config.toml
init_std_qkv = 0.0272
optimizer = "adamw"
lr = 0.0014
lr_head = 0.00455
warmup_steps = 203
batch_tokens = [32768, 65536, 131072]
dataset = "wikipedia_en"
Each number is 500 + 25 x the weight over its row's rms, rounded and kept within 0 to 999. Layers, rows and columns count from 0. Numbers have three digits each. The size before them is the row's rms in percent of the matrix's.

# layer 2 MLP down, 256x1024, rms 0.0105, rows 0-42, columns 960-1023
101:471525533464491495485470462495478507503510480487464477463496483493482505550459492535519474526454504493501515465463546512490504513450475496520507491493495483528505505482497496486541501466560491
101:503495492532494484514522507501524454486539548526555478492543541493498469498495510502523580511464487568520490534487482433467540519527515517501506522474548497482510496513540533513489483457464501
086:534494500506503524522480498501519444506546485517543463494500549496472522466511504482539525503500543520500520491490518485486520508548447470459529506505465496512492510495506555497501475498501510
084:502514484512464520507495506449475517503515531513481503513544512508503433531524473499507493498523487519516477453512503516509517514463477512510507491495510509464495454498500510561484510483508533
100:486480468503505513527487454494503480468487473464505504460515552505514504494454489514514533466459485525524521450533479494459472465480491541462519476510558518509510487467525509527485485498507497
108:525503461505500496474527532498547525483515513475557493515471500527503490490518535505486492481521496473541473498500529492478502502551497517512487508511486531477485484509490499500508478525505491
099:479535534516493487462522509479516497506509480521510430526483468444439532516516469518553502496490512492495470491487473506532466543473487457477432487476483528459446567485488542476482528530460524
094:476499525489468446535537518478519505487511488539485506550531480509457537505515483481499488496524553506501513521479495551560480525511501492494468481452503528530471523525486488445524513561511456
098:492490488510503498525493477472523451453493508503515541533453509497452527504457515474517536505458512477518476482506514537494498505520542496490484484514518503500515521495519511483518501505501446
109:490527481482476538483475483509510517543490538511486570469493497560527515513486529500450501501537478494525502470493496510490476497491515489539538506486498505491498474505534469479496530521509505
105:501502462504492519478500489539493482465467479485457466498521460489516503507487486568513514545441502452512465538529512493510545524510461469497477506506466457515488518450478520529499465471468469
111:532485484495502477495555566528507507510503508540506502556531484471513467518542486510489506504540495509492497530503523506515555504508472469533488506474471499464474494479455480533489502531510511
111:460525477507517545476511503476464483478493530490497492525498468492488501556516493497457488530504512449517480495493474459509515472474526501489495526517515481484443482493502443494465510515496522
097:497522463462477494468505496532489506481444493515478470549529450526478503509550481487487502476495513501488543448497514525484516525459507518526495510440489544464487526493484502464492539505530514
106:517497504481483556501507491499492520511497510497516525521455493464487490525537485455501463490545500488482505501471482481501506488457540507501527520532496439513510500545521472507503511520487554
095:481522511511509498451467482521510500541524479449499505487426468483502515494493491513470491524476516518531521494491489466507493454501491475496470536496489516522535504486471467466533489506524466
103:500475507515525499503477533511534535513517487454487514498476509522521488479520488524462459487515522461501516486519502489481523498498542504492496508481488485509511486530487435495529519498503501
106:488514499531497482465484489533584524518482444474536528485438458491547493462531478506442479503513487486480484488490486473516488498485496519498492474479465481468490509529513434464504497545492515
118:484500548534505547517493535462461547492527489521487486529544493509511443515536499543532489514501469486471451476487546516514499505491481501485536472488483485510470474495503555550509517499495520
091:516515470467480471458432493490483475452451498525504495516528490501500487474536482499507493542510530537498510492487469479522511497485476496446473499471498501475498498498486536506503473470512489
107:504557479479484500500526490488515479495501493516519506487481516467450526528503483477533494453506460474542470527454503483498487507494499485532489508495524501522489523475475521470492457510494528
096:516483482519515483502526532509513452513537464524525519467463506479466497450484502482493522488513495546524508530500478475517503508500538504493499545497535516519531514523504509486526496502460514
089:480505482476557501521481505524530503537508488483483511482486527481510486453502475503524462525519525526475532519529501536547500451501510471479530509528467487492535525546501461475525508542505498
105:542503493523534492481533510502510501500488506518505510509468505464462497474531467514517457511509497561499501493509476512506505506499519503508526544530507488451500498486500488511498528529500516
102:491485504489490464475490522496486486485515540493483512508495501531497458504497524503493495503519492535525510540513519528517522496491504485518485501500536461477509459529497485497542527471482503
102:530521510449530495506520494510526530497488537506520548490498476528518537483529496513478483516520525510490473518489453515510463492498526537487516471505495509504509476497521470497509534516491451
092:468482502543512520511525465533490453539482486483502509502478497507529480496503493490466488464456484499491480479486511543495527508473463515540537517520485445508477502509512461499500512477531485
108:492511482474522560505511470482486476471483496507463496497502505520507502481501493454504505418454431477481496469459466481524461538487503513526484517489504505519489521511505499481469509466516525
107:495470492528469519465502516478506449495530470440482471500493522470502473486483521464534469456459494513458453466455461463494480508493489471473504502507517473495506471538498500504508448487477522
113:503476481523511479499522535520519485484523534521536470489505522527509490494505534511469517442506511502486504484482503481461513520525509525512474507539515469516521517544480460450500528506490523
100:478517487475493496477557515502467484519458538516460464548516488500474453572536488486502511474498498514492532488472543541452518523449500482527486522531463493479497514498509498455468547483551494
095:476520513525528501504520493480477494457502491495504484497557512545542513464512474549517478527478537505448489496486490516499493476499460574480474479508474529492485449502520528508499476537497465
083:510452524491479506490522451524512497452494506531500521500471520480469507480493473492482492524492447531485487526480520495516496513464503497492509495506503510493503507543537450515510530498505487
105:491483473459515523524475488469500504473545523464507522481492505542498500505490479477468532505531536503479476454486480513499461490546504493523515451535507490533521458500522481467502462500543516
090:462550486463471476468507486505470465504478520525487515508489482483471520520544486508481537499519488486497494488486498509515496513525491488477516472550555456468477525514529501509500484514523472
084:506452501516493557507499488525545459513542475535504560540497544494485558519485546475512513435521437478540486547498506500485498487540551483514517533506567495532514533521515531465465472527472525
087:530479533455487475466477503523527533496481510536502520491470494490517473504514489494507472486488424521503507526473477512516459475466468523518497444502496478441494527507518480524507528481535479
100:527493559493532463464479500534525485500490500493493497483509508525513496507494530497493496516504501495489497571502503471474528480509504517484539481506487508524521464489494512518513494505473471
089:508467482446464484533487500484469463515464516512503468481501521483503513524509524480474552482504513473471532557525507507466519496519509487509486533519522519476515515499477518476502491456484561
089:540512520551505481493495505485537477494549521580542506501497515475490509452509509463504464501477496512476540499472530498503522547538488530468502483513510522488482533512492477467464513529495476
090:517508517467562514498468471484523485464535502525457526493484518525514511477496491539508507494488499500491522457511480503508491481492458561514546462533483468540473502462478503511528487471564512
098:458543513539520502495500507523488527498472467455500461498516487534482484504477475522540470536508490503485504466443516494487528450466476510497484522468484519503486467517521498473530501500522491
116:498502512475523478516491495449476501514525484525496515521485506504464498463500482476502470488515446545499462460495454529539506496465471510491498462522490458483506460534509523521521487489521506